config.yaml
num_hidden_layers: 16
hidden_size: 192
num_attention_heads: 12
num_key_value_heads: 12
head_dim: 32
intermediate_size: 576
vocab_size: 4096
hidden_act: "squared_relu"
norm: "rmsnorm"
norm_place: "pre"
norm_eps: 1e-05
positions: "rope"
rope_theta: 23900.0
rope_fraction: 1.0
qk_norm: true
attn_scale: 0.21
bias: "none"
tie_word_embeddings: false
parallel_block: false
extras: ["capped logits"]
init: "uniform"
init_std_qkv: 0.049
init_std_o: 0.0
init_std_up: 0.049
init_std_down: 0.0
optimizer: "muon"
learning_rate: 0.00214
beta1: 0.9
weight_decay: 0.17
lr_head: 0.0096
max_grad_norm: 1.0
warmup_steps: 0
schedule: "wsd"
decay_fraction: 1.0
decay_shape: "linear"
final_lr_fraction: 0.0
batch_tokens: [65536, 131072]
max_seq_len: 512
doc_mask: true
train_tokens: 493300000
max_steps: 5206
dataset: "wikipedia_en"
Each number is 128 + 24 x the weight over its row's rms, rounded and kept within 0 to 255. Layers, rows and columns count from 0. The size above them is the row's rms in percent of the matrix's.

# layer 11 attention value, 384x192, rms 0.0806, rows 0-71, columns 0-95
size [130 123 105 119  97 131 119 141 127 113 122 123 117 131 142  97 123 119 106 108 119 117 118 131 124 116 113 105 120 127 129 129  88  80  89  83  78  87  86  84  97  83  82  84  92  85  96  81  90  83  84  81  86  96  84  87  86  97  89  85  91  90  82  86  78  77  77  83  87  81  78  82]
[[130 124 131 103  93 124 111  81 195 138 112 147 129 122 113 112 142 162 105 142 104 124 128 139 143 110 160 115 100 111 106 134 172 155  92 131 110 152 134 125  97 126 164 105 146  93 110 106 145 110 110 100 125 136 128 113 106 166 129 146 144 111 117 151 159 132 158 130 128 125 129 138  64  79 115 155 125  98 128 142  96 129 141 113 145 169  83 112 155 132 133 131  99 101 154 102]
 [131 173 137 151 152 111  87  95 104 120 163 152 112 142 161  89  99  91 152 103 105  95 101 140 156 126 141 146 171 102 124 134 145 121 118 134  71 132 103 144  81 169 117  90 104 144 129  98 103 114 121  69 111 147 132 173 116 165 147 142 103 102 123 132 123 141 143 142 127  98 156 175 107 101  94 113 136 132 110 128  97 129 126 120 165 119 166 100 132  91 145 131 136 141 147  80]
 [122 100  98 115  68 119 136 128 134 134 105 110 109 102 127 142 177 156 136  99 148 149 105 132 140  94 125 128 160 133  75 134 133  90 125 143 123 176 189 116  90 150 139 107 101 111 126 149 105 106 106 153  89 152 132 164 152 111 140 143  79 144 130 116 151 139 122 102 130 101 138 114 159 168 110 141 123 100 153 180 166 125 139 103 118 129 118 110 108 139 105  96 101  89 160 128]
 [166 152  95 124 123 120 109 109 140 120 151 110  94 125 135 134 150 131 136 145 143  84 109 144  79 135 111 113 111 138 137 122 113  92  72 109  97 152 124  85 110 122 136 152  85 127  93 113 120 137 140 131 101  98 151 145 123 163  86 119  86 118 134 137 152 120  92 131 119 131 117 167 137 113 163 107 134 124 102  93 117 124 126  92 107 140 111 107 110 145 119 117  70 160  71  86]
 [107 143 145 126 161 111  79  91 173  92 112 138 111 183 152 139 135  96 120 142 130 106 154 109 146 142 132 114 128 128 130 114 192 110 109 125 144  99 127 134 115  95  88 128  91 162 108 176 151 128 164  89 113 143 119 150 141 160 114 109  98 111 156  98 142 145 144 126 141 145 158 109 116  98  89  82  78 150  74 128 125 104 163 121 176 106 114 139 162  96 140 121 115 107 156  96]
 [153  98 170 120 155 102 147  68 115 144 107 125 128 138 107 148 149 119 140 182 164 131 125 165 149 126  91 173  83 104 165 123 132  95 128 129 120 119 111 127 104 135 115 152 137 127 111 132 168 141 126 141 213  84 126 150  96  99 118 112 125 115 133  89 144 122 135 144 113 169 144 125 118 126 185 133 142 118 181 124 135  93 157 169 136 146 136 138 118 124  60 121 131 127 152 136]
 [119 142 115 131 115 156 138 136 166 113 143 113 144 116 146 131 135 128 109 128 107 118 118 169 139 147 137 116 162  76 126 152 143 149  84 114 101 135 164 170 162 106 148 117 123 119 159 115 137 114 127 134 116 184 151  98  97 122 144 134  85 105 143 134 147 165 161 122 147  98 173 145  97 125 134 112 143 138 101 111 116 112 188 128  96 144 116 100 145 142 137 157 132 118 136 133]
 [132 119  78 133  88 138 131 103 164  97 146 144 131 130 111 117 173 161 133 154  91 113 149 145 118  94 162  92 124 119 119 149 136 126 125 127 116 107 175 105  77 122 138 136 124  94 122 131 162  94 109 128 132 148 144 102  85 113 171 150  76 121 115 102 147 148 144 113 115 139 172  63 114 117 149 126 121 112 160 160 136 135 140 116 145 169 148 148 115 125 147 133 123 128 135 122]
 [135 117 101 115 144 119 110  90  89 123 132 139 138  88 134 116 163  73 138 149 126 115 120 121 100 157 159 114 132 144  98 135 121 114 101 117 127  86 123 129 102 172 115 143 127 114 148  87 146 134  92 109 125 160 131 113 137 172 144 155 101  93 171  59 142 130 110 119 125 117 127  95 102 148 147 153  99 178  83 162 131 139 121 126 159 168 175 134  90 110 142 130  56 118  98 134]
 [118 137 152 113 105 114 119 102 140 130 135 141 112 115 155 122 158 135 131 107  97 119 114 135 132 145 149 134 133 124 136 136 152  73 110 126 156 163 134 164 129  78 138 133 140 142  85  80 140 149 105 134 187 146 137 134 121 100 147  89 154 165 105 150 160 126 124 106 156 130 161 149  75 112 155 104 122 157 144 142 123 107 129 141 101 155  90 134 190 143 110 145 135 108 154 124]
 [131 128 124 143 160 146 108 126 121 130 141 150 139 150 138 108 155 117 183  97 144  94 169 113 109 131 116  89 161 124 115 108 123 129 116 171 170 108  89 131 141 118 162 118 111 182 166  93 121 140 158 115  85 114 128 100 132 127  95 149 106 137 116 108 105 165  63  76  94 118 131 139 123 199 128 171 122 138  62 158 128 143  92 172 131 119 159 110 125 125 155 105 148 137 122 135]
 [152 132 101  90  94 146 103  93 142 109 104 113 104  82 117 106 116 127 140 116 171 162 113 137 201 146 145  89 118 153 105 155 133 143  71 131 172 125 105 123 138 112 146 135 115 114 106 104 162 117 100 163 138 140 174  95 131 137 104 117 139 117 138 126 162 132 119 113 169 161 151 145 108  84 135  93 119 109 174  92  92  93 153  95 137 157 106 161 131 119 134 121 118 102 152 121]
 [187 109 141 108 130  86 146 130 120 136 102  95 132 142 107 126 114 159  68 132 130  87 124 167 117 119 127 124 101 128 154 157 148 118 146 112 137 102 123 116 144 144  59 151 132 163 123 136 128 112 139 110 128 166 102 150  96 134 109  83 147 117 117 113 161 125 104 169 114 130 127 143  81 117 133  97 119 113 135 121 101 101 159 149 129 141 115 121 145  95  81 119 157 122 139 116]
 [175 107  96 115 132 144 173 129 130 104 103 149 123 119 146 122 126 117  97 147 104 123 136 111 130 133 127 111 134 118 111 108 164 123  80 161 128 138 137 106 130  43  97 185 122 141 131 134 153 157 156 147 153 148  82 115 143  98 136 127 144 132 114 120 145 141 126 139 143 174 102 162 111  88 122 137  68 142 134 104 115 121  99  86 147 142  60 157 108 132 124 122  95 120 163  68]
 [129 135 119 140  95 117 121  98 169 119 137 145 161 136 118 128  71 122 115  94 126 112 134 159 159 154 136 137 107 129 127 158 139 139 139 119 139 123 137 130 104 157 129 106 126 149 135 144 118 127  93  82 195 168 111 118 115 151 153 166 124 126 111  80 140 188 148 135 127 106 151 129 124 122 139 115 130 145  94 133 116 133 165 155 118 137 125 150 154 116 126 152 124  81 181 137]
 [155 133 126 120 123 162  72  83 133 108 141 122 162 107 107 125  81 109 112 136 126  98 130 103 105 189  95 117 105 130 134 122 101 148 134  96  99 148 108 107  65 146 132 123 103  90 131 110 125 127 118 135 111 124 114 114 139  91 122  81  88 131 126 122 137 146 150 151  89 153 123 126 118 104 137  99 141 112 121  87 113 140 182 118 171 144 110  79 172 107 150 128 129 111 103 139]
 [113 140 129 106 105 139 134 110 153 151 166 107 174 131 135 112  86 132 118 125  99 141 133 120 145  98 113 166 101 102 145 176  98 150 141 100 145 125 124 167 151 101 175  96 118 118  63 116 120 118 119 113 173 115 130  75 164 140 130  93 155 143 149 119 146 162 127 147 154 141 150 119 141 123 132 106 107 144 156 130 136 122 137 127 131  99 156 106 157 107 119 136 140 122 105 125]
 [130 138  92 121 161 123 167 124 150 148 101 180 129  92 127 148 117  93 113  91  94 121 142 126 120 108 112 126 128 136 146  81 120 142 134 176 128  75 171 108 146  92  84 127 137 104 151 120 154 136 161 139 142 127 155 108 183 115 154 137 171 134 110 146 118 169 103 118 175 138 117 133 139 122 110  67  94 137 163 135 117 163 122 120 141 120  92 120  92 138 124 113 134 134 120 107]
 [122 138 133 165 106 151 113 141 150 144  81 142 115 138  98 114  93 130 113 144 186 119 138 109 168 158 125 108 112 142 127 152 131 169 113 121 153  94 103 166 119 115 109 145 155 154  89 157 121 180 117 125 114 141 139 137 119 131  96 156 104 127 173 131 104 142 127  84 125 159 137 133 129 173 171 154 128 187 131 106 121 140  90 114 123 139 113 146 127 118  99 126 134  84 133 147]
 [141 138 105  97 150 138 139 130 112  98 101 108 103 154 166 152 143 100 106 134  86  81 118 122  83 151 171  99 120 134 155  75 162 121 131 175 118  70 105 117  98 131 135  98 106 134 120 162 139 161 137 138  86 156 125 153 139 142  79 144 112 139 137 109 121 125 143 139 146 102  62 121 133 122  81 177 127 102 127 140 122 129 101 116 128 131 162  99 103 160 116 175 142 153 127 146]
 [115 143 125 127 138 194 132  87 144 123 111  98 167 100 109  85 118 103 134 148 134 134 119 131 103 112 140 106 135 136 135 150 161 108 120 111 145 150 100 191 107 103 161 149 128  98 139 110 141 123 137 170 143 118 132 136 179  98 174 166 119  97 102 132 114 127 140 153 166  73 122 148 172 109 154  89 167 129 142 102 140 170 110 142 122 140 110 132 142 145 106 122 110 144 111  85]
 [157 187 123 133 181  99 149 112  91 198 102 133 106 138 140 119 110 140 190 140 139 126 122 123 101  97 162 158 120 117 160  91  97 156 147 156 105 137 139 108 130 155  97  89  87 116 163 105 133 148 152 135 148 124 132 156  87 157 118 135 148  95 103 131 129 165 136 144 129 135 112 124 166 140 124 131 130 129 128 130 138 166 105 179 152  76 159 143 113  88 118 120 100 198 126 124]
 [145 133 114 132 101 143 173 113 145 132 155 159 115 158  81 134 173 124 153  66 107 127  88 169 131 101 113 137 157  99 129 101 115 135 136 114 119 126 166 135 123  94 178 127  97 113 145 114 136  92 131 134 131 146  92 125 122 121 115 122 127 173 125 111 131 130 116  93 125 144 144 132 139 107 112 170 135  90  66 107 115  86 135 104 167 136 112 132  93  92 166 139 152 135 125 139]
 [121 123 156 141 131 103 115 109 119 124 133 115 165 111 123 128 145 140 118 141 140 188 138 127 152 111  77 126 155 123 109 156 142 154 130 101 124 161 143 163 129 176 111 114 178  80 121 165 129 122 115 141 136 121 121 102 129  83 109 116 108 129 145 130 102 123 168 163 141 111 172  85 139  95 135 136 162 157 125 122 130 101 145 107 103 103 110 114 131 132  94 140 168 111  95 130]
 [117 122 110 151 126 134 154 158 115 131 102 117 123 111 159 162 110 143 133 123 106 170  73 110 103 127 148 103  99 111 140 105 149 141 111 171 144 147 114 149 112 100 130 169  98 149  86 120 149 135 150 156 121 118  71 108 114 113 143 118 174 134  93 149 141 132 157 140 176 138 152 156 155 157 149 122 102  80 137 131 124 112 117  85 122 153 132 144 112  80 116 113 108 126 129  87]
 [106 147 110 168 156  93 144 151  81 140 115 125 164 157 126 145 144  92 163 109 148 122 191 102 100 118 126 124 103  64 134  95 103 133 102 163 130  93 143 148 113 153 105 108  90 139 123 133  91 127 132 127  89 164 110  93 108 149 120 119 154 157 151  89 131 113 110 127 158 120 128  93 140 155 139 164 126 105 102 147  98 147 140 137 149 101 156 165  80 136 113 117  93 148 146 131]
 [119 125 126 110  87 135  72 148 118 112 128 122 126 167 122  94 177 150 116 107 129  99 189 114 153 142 106 122 136 152  85 125 162 110 116 149 119  97 141 135 124 130 140 129 161  88 106 120 168 156 100 164 166 136 174 127 157 151 128 147  88 113 121 153 171 123 147 101 109  96 114 147 119 107 109  84 116 132 160 166 115 132 131 125  90 173 114 123 158 145  98 141  86 121 142 100]
 [ 96 180 138 112 134 153 163 168 103 164 113 107 161  95 134 116 146 161 125 132 128 152  97 148 123  64 147 135 151  97 149 123 109 117 172 116 140 110 147 105 128  90 129 137  62 141 140 139 111 103  95  92  98 103 175 134 112 138  93 106 119 144  88 168 107 142 110  96 133 121 141 139 205 121 123 150  99 111  98 121 139 122 122 152 107 117 122 160  84 142 129 128 150 140 161 125]
 [ 98 198 129 109 127 152 137 124 118 140 131 148 180 132 150 111 111 138 147  84 122 138  71 142 137 115 124 122 117  76 141 128 135 138  96 105 126 132 105 126 126 143 130  91 129 136  85 127  89 129 124 116 146 154 125 141  86 162 141 120 144 175 136 122 155 152 141  97 108 118 162 116 112 149 118 114 150 122 115  92 136 141  80 157  86 153 151 122 109 120 138 104 113  69 143 143]
 [128  57 131 148 151 116 123 155 140 122 121 152 145 147 160 110 118 151 156 159 120 174 160  90 154 122 154 181 116 144 121 155 153 136 116 126 177 110  96 139 122 154 119 154 146  85 159 127 147 156 139 122 114 115 116 117 132  72 139 154 186 117 168 144 105 108 135 107 102 134  91  91 157 143 139 134 117 161 153 123 170 129 163 106 127 129  88 148  92 157  79 119 134 135 144 172]
 [ 86 148  97 108  95 149 120  78 112 140 150 157 145  93  86 142 149 103 120 120 143 130  84 141 124 146 131  96 149 104 123 147 137 137 146 116 100 144 151 166 105 164 189 118 123 129  82 110 130 124  85 165 117 136 149  83 112 109 113 135 115 163 137 141 171 150 128 111  73  97 151 114  84 112 121 111 146 156 151  98 138 109 118 125 120 129 114 120 184  81 136 119 166 122 151 125]
 [134 144 113 106 120 140 115 145 122 134 115 174 103 131 139 136  96 128 131 138 143  74 152 150 118 188 118 124 137 148  91 125 155 187 116 133 154 118  99 128 133 107 158 120 102 163 119 127 127 136 141 150  88 105  61 124 119 152 124 128 169 117  92 131 167 140 120 120 113 103 106 132  80 151 120 170 119 133 114  98 131 133 107 120 103 140 137 127 179 124 155 101 108  98 113 134]
 [175 116 164 114 126 132 114 147  82 133 133 130 119 112 180 148 133 114 107 150 158 153 146 164 128 166 130 144 124 146 153 106 137 114 134 126 125 167  88 129 114 154 142 163 118 132 153 116 166 159 102 169  94 107 132  97  94 155  86  83  97 121 175 149 185 105  78 138  86 118 134 119 136 137  81 117 133 105 170 128 167 150  98 120 134 119 131 146 116 114 145 113 165  91 148 128]
 [104 129 111 136 125 135  70 108 143 125 155 112 114 139 138  99 138 114 129  94 155 118 114 105 110 107 139 127 174 157 126 126 166 130 118 110 159 172 127  65 129 149  88 110 150 100 148 106 146 129 116 112 129 133 177 144 106 155 141 152 146  76 117 102 131 131 124 126 152 175 105 118 137 159 120 160 132 101 108 127 112 168 119 139 148 132 120 101 128 117 126 123  86 129 128  77]
 [183 113 109 120 144 163 142 161 156 163  97 110 125 141 155 162 125 137  99 154  90 134 121 131 134 116 175 150 104 105 136 113  96 113 138 128 152 141 122 129 180 130 103  82 118 120 136 127 120 137 134 144  96 170 127 111 163 162 122 171 159 134 121 111 145 125 131 136 169 134 151 113 167 126 123 163 131  93  83  89 103 102 142 117 128 155 129 123 133 114  85 111 106 132 158 156]
 [127 102 137 120 134  90 107 119 107 152 119 163 117 100 121 167  87 129 143 120 123 162 122 148 122 153 115 139 140  85 115 125 136 117 154 114  95 175 111 109 166 139 129  55 136 159 148 126 185 126 172 128 127 122 132  95 119 135 137 109 127 130 102 140 101 120 135  98 157 158 146 126 104 104  95 150 107 145  92 107 125 105 131 132 111  97  74 101 134 120 141 118 155 136 116 101]
 [ 81  91 140  64 139 111 145 120  95 129 130 115 105 109 150 150  94 146 107 150 109 138 133 163 121 129 132 165  86 159 144 129  84  95 129 179 158 148 119 119 161 135  76 124  91 126 146 179 145  86  98 122 124 135  62 107 110 106 155 148 142 142 130 155 108 119 158 136 128 139 116  74 122 126  97 114 120  96 133 125 103 124 111  90 141 135 191 125  98 143 130 137 164 124 140 143]
 [152 116 151 110 139 132 150 106 129  81 140 141 115 155 172 115 173 100 146  95 122 116 173 108 144 137 131 151 111 118 105 122 117 153 132 132 173 159  91 126 100 111 200 122  86 148 142 103 126 109 165 124 118 119 141 145 109 125 180 118 123 135 111 161 101 162 153 159 142 119  77 152 142 113 158 126 130 127 135  98 138 154  92 118 159  76 151 126 121 137 166 155 105 135 118  99]
 [ 72 198 136 138 124 147  99 130 145 121 141 127 124  74 136 102 146 116 112 107 144  95  99 127 117 121 112 134 159 145  91 153 147 122 144 109 130 115  98 169  96 101  99  81  66 117 174 109 149 118 142 128 141 131 134 145 164 137 137 125 151 147 105 142 139 172 104 125 107 150 137 148 112 169 133 178  85 128 138 104  91 143 129 120  86 133  85 146 147 119 117 142 123  90 147 114]
 [137 111  95  91 155 109 130 152 124 132 135 185 110 117 147 108  63 109 128 149  91 133 105 145 132 183  81 145 114 114 133 125 135 127 118 148 163 124 128 116 145 138 153 141 150 119 139 157 141 136 143 114 118 135  96 168 142 147 133 103 175 172 108 151 141  97 143 108 131 117 167 140  83 106  94 133 152 134 152 103 120  96 120 125  96 100 149 161 163 126 176  81 133 120 157  95]
 [133 126 115 169 168 104  95 105 116 131 150 165 122 131 152  99 112 147 130 160 130  74 146 111 114 145 102 106 141 136 167 124 123 160  98 111 110 113 119 136 134 144 173 142 152  74 134 117 129 143 153 153 126 109 112 111  82  96 142 206 114 155 161 126 118 125 142 141  88 134 109 134  95 157 116 135 147 153 179  97 147 111 130 114 131  96 102 125 138 106 161 124 141  82  84 110]
 [153 104 137  99 146 161 172 123 117 119 130 108 129  94 109 111 120 165 165 157 142 147 159 100 126  63 179  98 130 139 133 121 141 107  93 150 129 135 138 118 143 167 109 120 126 125 199 131 113 166 111 140 119 130 116 165 143 116 167 143 139 157 148 147 131 134 143 123  98 190 105 152  94 134 137 138 106 135 127 139 124 144 149 115 108 151  86 139 148  83 166 130 132 145 151 135]
 [152 129 166  95 105 157 137 160 132  76  74 134 119  83 147  81  97 110 113 108 137 105 174 118 141 133 119 172 107 157 175 119 166 120  74 138 113 116 133 103 150 103 144 154 109  84 149 117 168 148 130 133 121 115 100 121 105 118  90 119 122  95 122 129 142 125 133 155 153 181  93 122 123 109 130 161 104 102 129 156 125 107 127 109 117 158 102 143 170 121 115 124 118 159 127 126]
 [136 128 140 103 129  96 135 108 125 154 113 173 109 150 166 140 135  77 138  88 145 155 136 117 127 159 113 202 111  90 134 133  95 120 158 120 137 106 116 118 113 141 100 163  77 120 128  90 110  90 148 133 124 123 142 114 143 169 111 122 138 111 159 117 127 125 136 109  87 131 138 142 166 116 129 120 116 184 137 162 124  87 139 144 101 123 142 153 126 139 106 113 101 137 157  59]
 [170 113  95 114 147  99 136  85 128 106 114 125 135  99 128 122  75 147 118 137 112 161 142 141 172 144  74 112  99 120 116 165  99 111  79 108 113 126 109 130 100 141 132  97 127 175  85  97 112 119 160 107 135 110 167 139 105 152 138 152 106 108 119 122 126 142 115 155 143 120 120 126  91 104 118 113 138 127  78 114 152  99 117  96  93 173 124 127 123 134 120 143 112 120 166 100]
 [ 94  96 155 106 128 103 126  82 114 128 159 115 132 161 121 115 107 136  96 165 135 120 156 135 169 137 136 151 158 101 139 135 148 109 147 117 164 129 138 118 122 161 150 160 175  88 123  78 100 144 113 125 156 106 147  84 141 129 120 150 122 100 166 155 152 154  74 143 121 190 120 107 122 143 106 147 127 127 167 178 120 143 138 111 115 116 109 149 137 155 148 152 131 111 129 143]
 [139 132 151 114 160 127 154 175  98 144 159 116 101 144 148 100 120 114 125 144 135 169  99 126 116 162 103 124 166 103 124 164 132 135 147 135 163 102 129 139 159 139 111  94 125 109 157 105  81 128 140 113 116 105 139 117 134 160 147 132 119 132 123 152  87 121 125 138 117 139 132 162 112 178 124  78 142  94 133 120 148 115 157 143 116 108  83 171  92  72 126 135 148 139 113  91]
 [ 71 142 132 164 129 137 129 107 113 106 103 171  66 131 132 127 106 123 127 154 101 158 125 127 135 103 124  85 117 122 151 139 129 105 135 127 122 110 141 130 137 146 147 172 117 106 124 105 109 139  92 119 141 134 103 102 173 112  99 112 107 151 152 198 143 126 155 152 142 137 126 152 106 118 132 158 105 151 140 132 100 108 137 201 166 140 118 119  77 122 122 144 128 127 125 134]
 [ 83 101 128 115 140 104 158 134 146  93 137 117 139 149 124 159 134 154 114 134 117 180 111 126 139  94 129 137 127 115  89 108 143 152 147 178 129 168 177 118 141 122 108 121 131 107  83 143 104 106 116 174 148 152 141 149 150 127 122  67 161 128  75 111 138 109 115 107 160 126 155 159 101 105 140 108 125 135  97 149 123 105 162 127 154 122 163 118 132 103 134 154 133 123 121 124]
 [ 96 184  92 123  85 114 152 104 116 141 124 149 149 108 150 159 103 133 138  92  89  85 123 155 151 134 150 131 118 122 114 113 145 159 111 125 124 121 120 121  85 167 130 130 118 147  88 143 121 121 135 144  78 114  89 151 162 161 122  96 190 134 109  97 138 135 156 110 167 143 119 114 120 130 124 177 125 121 116 124 108 123 117 164 149 116 131 113 143 127 139 112 103 125 143 152]
 [162  94 135 138 113 159 165 141 180 112 150 115 155 126 101 144  75 146 106 107 122 168 152 129 106 169  86  99 111 125 171 144 102 137 120  86 171 136 151 118 166 148 136 144 134 136 127 124 123 148 126 107 107 102 142 134 101 106 109 183 131 125 131 139 108 106 136 139 111 122 157 178 134 101 114 127 132 106 131 126 117 132 123 109 104 117 102 155 182 156 108 184 158 128 156 164]
 [143 145 131 113 143 160 118 112 137 147 142 116 122 139 137  98 107 122 120 135 117 143 145 118 142 155 109 133 128 146 140 145 121 133 133 100 168 129 117 131 148 105  93 170 134 124 108 166 105 134  94 102 158 128  97 144 126 146 143 156 151 178 112 157 167 123  94 121 168 174 126 189 109 153 127  88 129 116 145 161 129 157 138 187 144 113 150 114 149 141 128 111 148 122 149 127]
 [116 165 104 146 157  97  82 126 108 105  98 146 136  96 180 189 139 103 123 117 153 115 123 144 176 141 100 153 153 142 148 127  90 129 110 111 105 136 139 108 144 123 143  95 169 119  90 146 121 160 125 137 167 139 134 130 122 117  92 154 124 113 122 157 106 160 130 110 109 156 142 153 103 148 142 115  91 120  91  89 113 105 123 168 126 128 121 190 135  95 148 103 155 143 138 175]
 [115 171 136 154 169 157 163 123 104 110 108  79 125 107  80  92 134 116 109 152 131 107 141  87 121 151 126 111 150 126 112 173 122 129 124 122 160 109 129 186 107 108 119 164 148  83 114 149 104 137 139 160 132 108 152 124 168 111 153 139 121 132 145 149 144  97 131 121 117 124 138 159  97 123 127 118 144 148 168 116 116 114 173 147  86 147 108 107 161 151 109 110 148 105 128 138]
 [113 103 167 138 120  96 106 122 112 151 153 126 147 118 132 108 123 122 177  72 164 156  80 120 106 179 142  82 150 122 171 119 121 109 175 127 123 148 120 157 142 151 123  78 148 169 142 132 121 121 126  75  99 122 170 143 132 117 107 123 115 146 107 149 118 119 194 163 123 116 128 119 125 132 146 118 126 139 138 126 127 141 111 120 147 136 145 147 137 136 139 114 159 119 118 113]
 [ 87 134 157 160 120 151 129 110 100 121 107 119 100 153 133  97 109 139 134 100 151 126 152 130 117 130 131 160 108 186 100 111 153 157 116 149 101 139 117 142  86 125 150 166 147 152 112 147 141 171 136  93 117 109 149 123 163 150 128  97 138 161 117 154 140 116 120 145 149 166 118 127 163  81 149 121 136 135  91 126 119 193 108 185 130 147  99 115  98 130 118 140 139 120 131 119]
 [ 79 166 121 103 121  77 107 159 109 127 136 119 169 130 120 147 121 146 109  94 146  98 106 110 135 104 141 145  90 131 132 152 104 138 176 137 121 115 138 134  94 159 106 139 101 138 101 143 129 102 150 114  76 156  85 134 173 130 140 115 171 141 174 118 121 105 133 171 144 103 110 143 100 115 121 129 104 124  90 120 135 124 109 142 158  97 138 106 116 118 180 117  98 124 157 136]
 [165 121 146 120  75 100 103 123 114 153 126 144 161 121  95 129 138 114 133 136 120 165  82 128 119  81  87 109 102 111 137  99 137 155 123 114 138 147 128 146 119 133 125 147 131 156 110 128 181  94  92 116 125 124 110 115 103 100 120  77  99 148 148 124  60 171 137 120 130 159 123  90 101  75 115 116 147 113 141 137  69 121 146 153 147 170 151 129 137 119 109 150 155 168 155 144]
 [127 143 158 106  88 104 116 145 147 130 169 100 131 115 124 157 154 153 129 104 113 110 122 120 148 152 111 162 130 142 114 149 129  61 142 122 121 136 133 133 161 167 115 155 147 119 137 120 123 121 109 130 159 130 116 145 150 109 110 137 145 168 141  98 163 108 100 166 122 148 173 142 104 124 140  90 119 120 123 114  95  94 114 132 150 147 126 154  96  93 116 171 135  77 123 131]
 [140 115 109 138 111 121 137 116  97 158 144 119 129 134  89 119 114 132 109 112 142 168 108 129  99 133 102 134 101  89 164 115 100 145 147 129 157 106 132 149 148  88 110  98 122 115 150 132  46 142 113 102 155 112 139 145 134 160 147 103 113 157 158 140 172 151 101  90 129 116  97 140 123 126 143 142  86  96 123 176 118 174 139 130 114 125  87 115 148 114 103 139 121 124 122 131]
 [127 149  96 148 107 152 118 107 111 150 137  82 133 132  81 172 131 131 144 157 129  84 162 123 114 121 175 133 139 103 139 137 129 144 116 113 152 152 125 167 163 129 121 180 104 113 125 186 171 161 150 135 180 152 102 142 127  70 141 112 145 102  95 147 111 165 147 161 115 128 130 142 123  99  98 194  98 132  68 115 149 145 137 141 145 127 134 149 109 132 148  87 123 115 103 152]
 [ 89 176 107 100 107 162  86 132  92  97 149 144 128 111 138 163 136 123 111 133 144 120  80 123 152 122 147 123 143 156 126 170 125 122 141 142 156 105 108 125 114 105 125 120 111 108  76 104 118 150 128 103  90 183  94 134 168 140 159 112  89  97  84 142 145  76 105 119 150  91 142 143 107 111  72 181 114 116 121 136 120 119 154 156 123 131 169 140 143 137 114 133 119 121 123 103]
 [103 108 131  99 164  88 119 102 130 116 150 145 107 104 144 135 152 129 118 155  91 146  95 154  67 127 102 123  97 135 130  83 134 122 124 120 142 148 133 136 154  81 149 136 137 163 124 106 168  96 139 177 132 147 126 115 132 134 109  91 112 159 137 104 138  96  85 142 142 154 131 157 101  91 102 132 108 164 111 112 161  94  94  80 121 141  98 110  99 129  91  77 113 155 134 141]
 [ 98 125 147 129  91 128 101 130 122 127 147 203 184 154 126 108 161 104 110 138 122 142 134 126  97 173 112 136 124  94 132 147 105 144 150 120 128 154 158 124 102 105 130 149  82 162 153 129 152 147 125 134 114 119 104 184  97  76 176 124 129 193 104  89 108 137 154 170 111 141 135 113 159  98 100 157 129 113 122 136 109 130 138 172  86  88 107 102 163 101  98 123 124 122 121 127]
 [136 155 121 139 108  89 151 122 140 128 108 138 125 107 127 132 107 155 106 131  99 133 141 137 152 110 108 149 137 140 108 158 103 159 144 155 136 129 126 107 133 102 135 118 137 122 150  85 168  88 115 112 138 133  91 148 141  91 115 100 148 134 134 154 146 176 156 180 136  94 134 136 136 128 154 139 132 145 115 128 122 130 103 124 105 135 141 124  88 165 153 108 160 127 102  95]
 [116 107 123 103 131 120 126 106 166 100 111 153 138 142  82 131  81 178 132 144 142 121 130 120 136 142 142 176 116 131 133 127 153 152 128 139 159 141 117 174 147 136 141  85  89 155 162 116 141 132 116 135 147 119 106 186  97 135  69  96 128 136 124  96 108  80 129 132 131 100 119 112 133  78 142 155 130 129  88 114  97 114  91 145 143 123 142 116 116 108 137 125 113 102  91 171]
 [135 151 137 135 135 150 162 106 123 137 146 127 123 106 116 114 105 126 165 123 103 151 126 107 122  89 126 101 133 130 132 100 120 104 127 136 111  59 158 112 166 147 125 151 115 168 123 121 120 109 160 128 146 116 122 129 135 129 115 133 125 108 124 140  91 126  98 129 134 139 140 182 166 194 127  85 142 132 125 134 184 126 107 104 158 120 146 124 133 165 146 136 184 161 134  89]
 [101 114 155 115 108 169 132 119 155 155 130 115  95 109 136 124  92 125 132 100 144 126 140 140 171 133 144 142 148 135 147 115 114 108 116 126 115  98 112 134  75 179  97 163 125 130 107 135 158 128 101 108 154 180 159 122 119 139 141  93 139 136 120 104 153 132 152 148 114 125 153 127 150 126 128 131 108 152 142 131 156 153 139 107 155 148 130 108 153  94 107 166 144 124 103 138]
 [162 121 125 156 102 149 155  79 130  99 137 143 104 149 131 167 140 115 151 135 113 132 113 114 123  93 121 120 168 100 171 152  98 121 189 104 113 117 119  79 132 185 123 103 125 111 132  92 126 128 169 126 154 124 121 154 105  92 157 111 152 146 120 141 101 182 101 145 125 137 121 123 149 125  52 143 115 134  97  93 150 128 142  97 124 124 166 130 133  98 151 160 161 195 131 134]
 [132 121 178 145 115  90 113 113  90 181 131 114 111 128 140 150  92  90 126 125 169 127 145 116 111 116 130 139 126 153 103 123  98 127 112 148 138 142 124 145 151 155 122 117  84  66 118 137 122  68 110 121 121 120 122 146 124 121 190 114 119 135  97 135 164  99 145 153  81 114 152 129  74 104 159 145 126 123 164 104 154 133 102 164  79 130  90 126 138 155 140 123 150 101 118 130]
 [119 161 121 142 143 129 157 142 126 138 121 115 160 154 102  95 120 132 131 113 129 125 147  94 124 105 136 126 130 124 134 102 149 125 134 160 164 106  85  69 108  94 131 177 127 103 147 138 120 113  51  79  88 160 142 173  96  96 124 164 133 143 132 122  90 129 113 158 121 140 101 107 125 111 139 129 112 131 132 126 110 107 117 127 144 122 135  78 108  97 119 142 134 187 119 155]
 [132 115 131 134 157 125 116 132 129  87 144 138 111 156 102 171 146 139 168 107 157  78 145 187 109 100 132  74 125 132 118 154 169 104 156  82 187 151 107  98 135 146 125 125 161 128 114 129  75 148 163  75  73 147 156 140  98 126 123 170  92  99 120  91 106 117 134 128 165 118 133 133 121 137 148 130  87 160 106 104 129 142 128 126 132 137  69 130 116 137  89 140  87 119 105 188]]